Weights of a small GPT-style language model, trained from scratch on English Wikipedia: 158M tokens, 2416 steps.
Each number is 500 + 25 x the weight over its row's rms, rounded and kept within 0 to 999. Layers, rows and columns count from 0. Numbers have three digits each. The size before them is the row's rms in percent of the matrix's.

# layer 2 attention key, 96x96, rms 0.186, rows 54-63, columns 0-95
085:500431482476527508513505543514508501502532548509505521468481496478525505467453495491507493529519521472477466485481476476466503477503529494518450483526477527479515521518504553520546494496505515508547517525507467471488514511538534489501532478453501493447473495491482484512520470505511481551
085:483457509519531504485509513542510510482506483453521567489496509512517567509467461465488479491518491517473538482490511495509477533492524503485488456525511465521516494481498518478517548519530482495512547475523523532495519524500490552498507469498479540494461490524508495500536469535505456525
114:501505515533506525485468515527544499559456496522473446538521485512489484500521528491472488496522475486489491552504482506519533532516503480491509516522492487483511522478490498539503448500513497519489502536470496502505495492497546546565547459514498473518485527510472493500465471522527519448
097:483523462522514533463511507513518494488503466489503468461509511487517490513466518519464508491470461489525466448509513511508520543498486487482515451502457515505498505512533508506502459512511547499479488477495535482487493478528530537532561485512500540530474477524527510532511472546563524501
094:487507501474476497441482497489528499501480504505486483521468470509512494505497543465464514495527485479512510482525489528526547516484497473441502493516516454480514516477454498495532458488504469485490495477465536466496495540512504543532518487493505450491494506507404476514484508509505522466
114:513524500469507511518536498502452492465527498495517550490505558505499503474521450494543514510486536521518484489484485455474485488501529501515516508476493525503510493532500534470503527512469527501523492507518487476521527511458486425471483507487499518499498489429545536468519496506472473540
109:500506547483481486480464518507562493523452504521477444488502490479498472531508550527449494503535480448497509489515508500512526534500479529494522509468517487499509507506480478508512448472523477495500488542452496510477493504480500564543535476524486500536523516531470466500487496514500506480
079:466468492509519520480445515510497484505507537514456484519518513493475460520540525445495509465521482467500501473536518513479519523497478525507495509459489481459544496490509529485526458481493487503510536505519497506508518484438541538520498456511530466483464508487479461503505498524512553473
149:494497501552484514495468498506540495553451516557468485515514485508476467517541556526464515496510472490496499523525524510519542542508479496491520509474500483483514489478506483498494462500508486514468505534481498523525515516506523546549524492530509497545487514519474437518484496515521541464
077:468452503489480484510486486509507487512484530513515489508544467496508516466481513457449522497483496505496487481503507492524462470523485492498490520461539495520464514522528518539466541431484528512512465507456512552461480510474474457506484470503526492468524489470472508515484479529512477456
# layer 2 attention query, 96x96, rms 0.175, rows 55-63, columns 0-95
088:499515461483514496517502519508528475484521543504484516541503479458484502480495470506477545490525501468511502530494543490538534483485530485481452445528514533488510476512485491546504516507522479520519501430453515517525464483525514511536454476462519497515463498507450480475495501487502515512
095:483473453574483499486527479513506538545491506510449494524482462532458485504531491503488492506521468507483490510518502519504504527524466460523491506514496455459488503485510505528493478488504515555451532478488555499543510524516485500527534536508505483535522508518499464527514491482481521475
089:515453482522525492546489525543492480520505508560500486483475483517478486503482489540483491490469470489466501495510506469472511522516512474493476478438476463457497492425517552475512492480468481489491511477493492506494531513513516500540502490526492493536452489479472451463486486497494494470
101:471515515506505458464488479507475508519471436526497517550509476534510541490528523531481484488495509519488519518525481540522477492482490471490496443500526459482488512466503497552487491462507488485452484472487558530508511532515494496514465514518487470523450522486495461505462474480501507510
104:525466505465532535513518548491522525474507486477525505448478489440538524506459476498491517501488494463500502480479509484468492476506542540485484494469474520505491503487480509463530494527497511473517488510497486487480485466444487499478454460453473528524478442493502515498501532490510459527
085:485544477519469514507467493450482459497472544550489466546514482479489447508492521524512456497494451492494479530538484514501497515470468454500510505497500513524505479569514474490461490496487515499468490510515487527504516476536514483460507531520521470495517512523531506515490452469503489484
080:502494497513505527513528497505491513503494504533508546502504496479488470495522509525480542493496479498461485519524504497521492518454468487514514517516521498552493510511526456499463491539497515544515500477507446584515462530497534493502513521514523543536515532510520479508553479529521439479
116:482483470502464490489490472490445480538483520528498504554522480537455444487513503489492489494505479520505498523521478529517507529505431467501527505537498466493502483492497501505464507498499477517465515433501498523531500514542524521479468529529537472507515530498501457522459496489480487472
085:495502490466475510510506495503459467496464459494508506481505534489491479431492482497521486489468541527494527483519502507480486486527465543552518584498518512516530520550501501479557497511495486490530521495535486463521492502522501501509477524522501507488525529513511570483484505496472513484
# layer 2 attention value, 96x96, rms 0.268, rows 32-56, columns 0-95
109:500523498510515534470509552496530464488493495491512500482508486476540522466458533530489516467501461486470474486544565509520517486519475512498517522491498512491509480492473487518555519475510534502511485514525476545446479471509491562505500446494507543460513484519486511495503518485543504488
098:511480502489494508423484484492495517480543510529478483537458500491446505556492552486525481519490533501505489484508483485471483517505548486488473510530525492510499463499508516488516524495519495536474547542479520474508502487487536448500520512504492451507487479473534494494516477540487461537
100:486471527535541534527505523466472473481493556480502520477495501486527517478475499464499485483494485506457510508471511502519512511493491505519493502519494531500545523463464508465517518493511539529469449515525508537498486462537506510531484452502449505477479478496536459496472512458537517541
092:514480459501531534466465510508510507533463475496492529523501504488484515504465506529462524478491485476469504474522517490507534540491525495468497528534474539517497481500461526513523548472540502531543463501539482485499466491457503492487535505497450496497532508512437519488540505501516471528
094:502490459511517514466455516491524507495514470526515498532495475470485516522500488504473487496468498494534547447548520485513523534493508495510532542505462486498512438510495497514514505465545451513446495558498489527519458496501487488475485528483444475521530500520510518509480492502509485465
082:524492495476528492512436494500525497501500493550524551518462464464506528508485513520500519524510493487484490505507509446495532503498498504494517542522495524506515470484511462522516481479512565502527486515513457549473496498492461538507480497512467539520486452505492435478506516537528502527
092:517538524521503499507487483467495494464501504506505512503516510481499477461542479413520488495487546512525510534467532523504438507479432485528531507560515475490505518491521508478505508469500540518511475522527502501490509546486475467497493480535513498490464472517513534508475486511495528486
098:520490477479516508464499457521530519478507523486514510544456485487517507525450511521513511484506503485515462473544534491517541537489498511486500520455513509537534453533478497507492510517537523492538484513520468488490496467484529522510496494491480518525525484501432464488568483504544497518
098:497499498523490517471515496508476516476506494503488484498418484488450538549514511487497499490496520484521490470513464485492505471471515455482435508481463451503509482493448509491559508516519507513484509518486503504474505478469541527522478503474505540499483467436490482494521472527509487528
097:488489526522514508518488510499498511491449487489514527472502508516519500522477526528495488486490471474459489490558472455519490456488498515476503500469472509497539441500481564473523482513517515462526471478497496519479482469484506544529499482483441505533554472513450474501474484495530493511
082:485513504449480495498505460514503501516516504442509508528444477506492504482472516514490543485497495486485464546532575511524552495486513480454504516448527474527506503508482541490483512549498531498519511494505498511456481499488476528511507483524472482516526465491502498481513519440483472492
083:499478491519498557503504515558501496451527515487490496475458491492481525521439507517474512488464474492481468500527496454474538507493492469476498516486509503490518511483456489500519505518492493499453500562494513505482497472470564509526521496440488526474487514459505479487533463484515531499
095:488517476480506500541487495466451525502487520524456452511512512511463488471519500503523501499493492508501548479517460537505480497559482514541498491508521499454478537480460517505517462497468516484537471515490493492507496565529489519528482537508508510522565524501545513518467488516489482489
080:493526513480513481516504514488545494538486481482496488477451504489499541454497494501486533499530481513471499526508484518506545495448516478478483480479500469497513520475485528498530495515505503474521530506545449535494500500516462553515524495524483563488555484462481461523491551478470509508
090:500525532491540489468499491486547485499463512489562525475542476473543471503512476477516456482504519505488517517476488494505490530490486485494500499527463502519487500499539520478496465460560523466519523491534503501460496527469472520453515448494513500471542469502474484482504547516492497476
092:506484544505538461511499499492567503484484522449493522491507509488509470500481503535515518479480489525468463515544475498496529489511521496474493496512504526559518467518503500510502502539511510493496543516511540515461438468491506527467497467513464519514520415510471490522481500481498484495
083:485509539499490512489479569524540453530503515542481485524450470485501499499481545481435486489484483501492499513518516456485488499514519487517473533489473470500497526511519487484496458514493498476475546524537468522526515503530515521478468529532490523515465552519502528482538513483519510486
085:482526558485479452550512468453474527497498522465429528523484545470497466496463493512516515506502480518520489515488494485514495532480514511511502486464516526503498531527520505503463465548461485487505526511495482496547487476513546523522553520522488515490521500527471491489477489516488513524
089:462501470492494522567471517462497518482469467487512510472529506490474521454517479517464496439488496490463510506490534492496483494499463463523519519500497477495489555516482505512510515497534479453496526484527475513503493546523447542491539500538529531515501517506502524510518507483461543497
087:491531528534466485484496478507447513515537509530474465513481506524490483518520494465516492499499511473535523505494485508493497480506486539533458501542530443521491531512526517481443461530507472504519490491477441485509506529468505474440465530505492508493489499479488512534478456541481497515
071:519500573477480488521463476485538504506504511447537538500512472472496539476524491463498506498525522440533514520504545532506471513498484502470509517486517496566485510503472455494494480500512547473491489510542484483450517492461494514469485470508492501499485456502476532497504497515502503484
093:495484499473495494502504503492511480476467557539496483512498524525502506547484503511479498490503488502456497478494440491491489510493538508519475496530488519565560493566499508492517491485469515503495453472498508479548500445500497517483529492492502525511516522498448501470550463524496513546
086:483534513518485469462520497534513489464495471477489515471474503473528462500483554484467500530523472510506488536529506523469514487520496492436503479482529536479449513536525488474485553526532506480448535493538493507475456491487471496502512496499466500486513461503463535502475503502488494481
095:508508462497536517518522509478506496502502500430500502499492494461512465483502472510515580501477498497503501498491552488514538504509504516519514521535459511512495493507450494496549499446542506472505521542519462539460449512514482529536534523515489528509483511531480521526481477508507494499
104:469542505462503496525495518474496516499509507464540506490543518502493493474483545497482467462505494495466529473494513493495508506535458507521504515485494518497478570517496497498489501485549503472531500499519470509509523507464410535516506480516500469471556531482479513494497506444508492533
# layer 2 attention output (transposed), 96x96, rms 0.231, rows 32-55, columns 0-95
086:480506538481531480531456501496526495518482540479503516474507486525508494508498520508477505449518544489499507511451538495500533482514539527473525474513471510491506522484462529554516490507553465489448513482527538485525510528518465535530554519492471500496532463487501505518506525480538500503
096:524507492500523489514555479525486542459530526500505516495496510497519495527506441547522478521504496510549521521466475492507480489497541547560514459475492500512485510513502505514504523518480528500489496476523513438498508492475517430465486507485532534550519500504503523502504494527525498542
083:453478509471491485479485458524518516475492463463531516464511483485506513529488531468453513522495503502495481476492508528506480500537499514512493517471471475497469497504498489511487498441566459489484517483503524523470495495478466526468485489531522476508534468509423496483523532484511456473
081:520467511513481505532492522509499505489551556447471534464495515500524509520560477501529483500530491499471496538523518495497510481539513472497524458485469509465553503522463489488514519509502526528509540482525531473431497476503512491496515476471512495495498472490462506510516504508494560519
103:549511507484490441505504495497517479448538531462527491478486472491511530483519519476520487533497501496484467502481479524492481513498467495465475466468493529490502537492532526479505522508473541489559537453500515451465498458511522520508495486505552522513482488531474488492491534526537514507
079:489496480490534451497493509478512529482514472514472476469507507486512528502510460489483463507478484496492497506484496506457484512506505482533488519468484429472524522539508517484517509480547499430504531530500562495492542461466477504487498441468524474507497500495446512493484478515487533508
094:479493480475506473450530495490516531506474501524512503484532487454493512523482463519461475525488460500511488490499482454490480498476539511500446525471481426489486495501510480480502469504493500501512510489471519557518510492517461477484454464494467525548522527519486484463541474493483468484
086:498524504494474456525528507478456514489552533501520508492494488539483522530563473484505534497515510513509512514497497468539491510517524503488510516513463518459543510478514502505515519507528508478499522504514550436508504462497460523466544502493513494486472457537511521488500542524515506559
085:469486525482525464492509451513475487481545533500535508500497486493495491493469489469483487521438540463490441496486513514493536533457482507480498501486491539517512483481544527516486516519459518509513515531494474473501504507530465434507529520530515514530476481529529501466482501534479482473
085:492519521499505500504525472505512518511514472431509503525467518458501536513491502508449527500483479528499515488473520529477485541525477503490507544513534517512490521476528450523490489509510526495477473583510497484460457492500497550466552521484528503489484460522518511500492506512541482508
079:481501484476546500475489543493508511503444480505493483505515494485531493508472441523471524475502507519493484484528493480515508476527514510481544505502492538503530478488480499487493561486504518461496458549526532456523474477495504486497515496468462508471488516531482539528447481516546539466
083:475500528466519507466485508498451465475549507459522500489508494522510512483487528469484465479468490461495517467465479551514544504519502484508560465520498535516481495485524513511514499514534489470488474483504493480516516493500474553483511520558527469505486475460470523532504516481512473543
106:515513516521473524522483512530518451488493471495488550491469503478516497516462503508507453459473473508463452543504509457457500494463488518513451498473496508507501507510514501472508490517505538528474516515482464508457490471478496456480517500518534459549479491469461491466500460503517520468
079:462483518513502553478473528515484492511466500504486477482526522508532495481484504482519514485497504477472509503520552524483549486507484520455493539524501534470533478490474490517513516504510505501500487547513504522483488526500527540557504485500453489467481512563537515511509463537526521433
090:501474518499504519475510496490515523501486512474480468512479507467463532516497500545481548546495446490529512511510542490495503507481537479493497503466521466478496483469495481492530503465488463500515502488475532500514480499492470534532442470452425536491493485546522467476515521544496490497
081:496514513506509523467552532526520529512476457477519521468498519486542532520481508538477524497514483532514515484534550516504470494537466544530514521478498518489471510487554444485511499469510535467501462493520500524510468505505519518503487505499492555505495556498485508517497528477525547516
086:526513462527534541526466489481548508480472458506507453461489513529512496492519509511533507487484528444456496506491513525484524477495470521505525491524507527500508482496452530514509513491477453488499488496482500453452532492476530512518535515471487467475494508553521471501512480536459525499
082:491543464501447562465486480503468462465479452523531491521518488503521476511466511512509508493508474538488545484520434518504494474516483501501486530546525500501493510485479490484490477509499504475512438507511512549498517500472535498477485525528535484484495490507530495534543477479534485509
090:519509518495461517465415508469486459480453495491504512518501464504521489469472515491497512475509469483481510509495495505525576518459491467446501503499533520526517531480457515492493495480486501493481493527462478527447488474494498537523470512523468486485480492523488475501506531522505473472
083:494475467492522539505525494508515491471496467531495502487483522494495523519466496544526477503440488521498492517515459456452500516476512486520494500501494526543514512508487541477520500524466519507510524472492480471527550491527502472494488562523496470539520545542495482492556494543487491465
077:485502462500503467446551508432493544517471511528481489529498506523499510505533476483502539511496512524540497493505504464549510476475501498474485521498470477497535531527498537523514496483503500497522488493503544539523502498518432494506469502493471523516544512551499504499532541508471500535
099:538514526550457506530497485521478489518541471457529487447482506513499484528554513460526482517535532487512500537494527555523462512516498527533529519511506506486502483482485463507506489503511461473490503524495483471455523501464514483504496499489522466476497480457489496486469528488478541540
092:492506480463549505469495522495529516504486500512514493523556477511508529510465485581490508474490472495495493446476516491509485486529526507488540466468482497540489475460498483491490485495463482491516463494498517489513484526525525546483476508495472529504519529522522515560521480460532507456
088:495510487463492459509461514471519477492487488519522554499540479477535508459473482521512448472471481504422469507491473462509504488496486493501454503489488479482506479488521505470490503511491526494495497497515544577480499462504487485490496439521489499525513480463487504469526478484516530498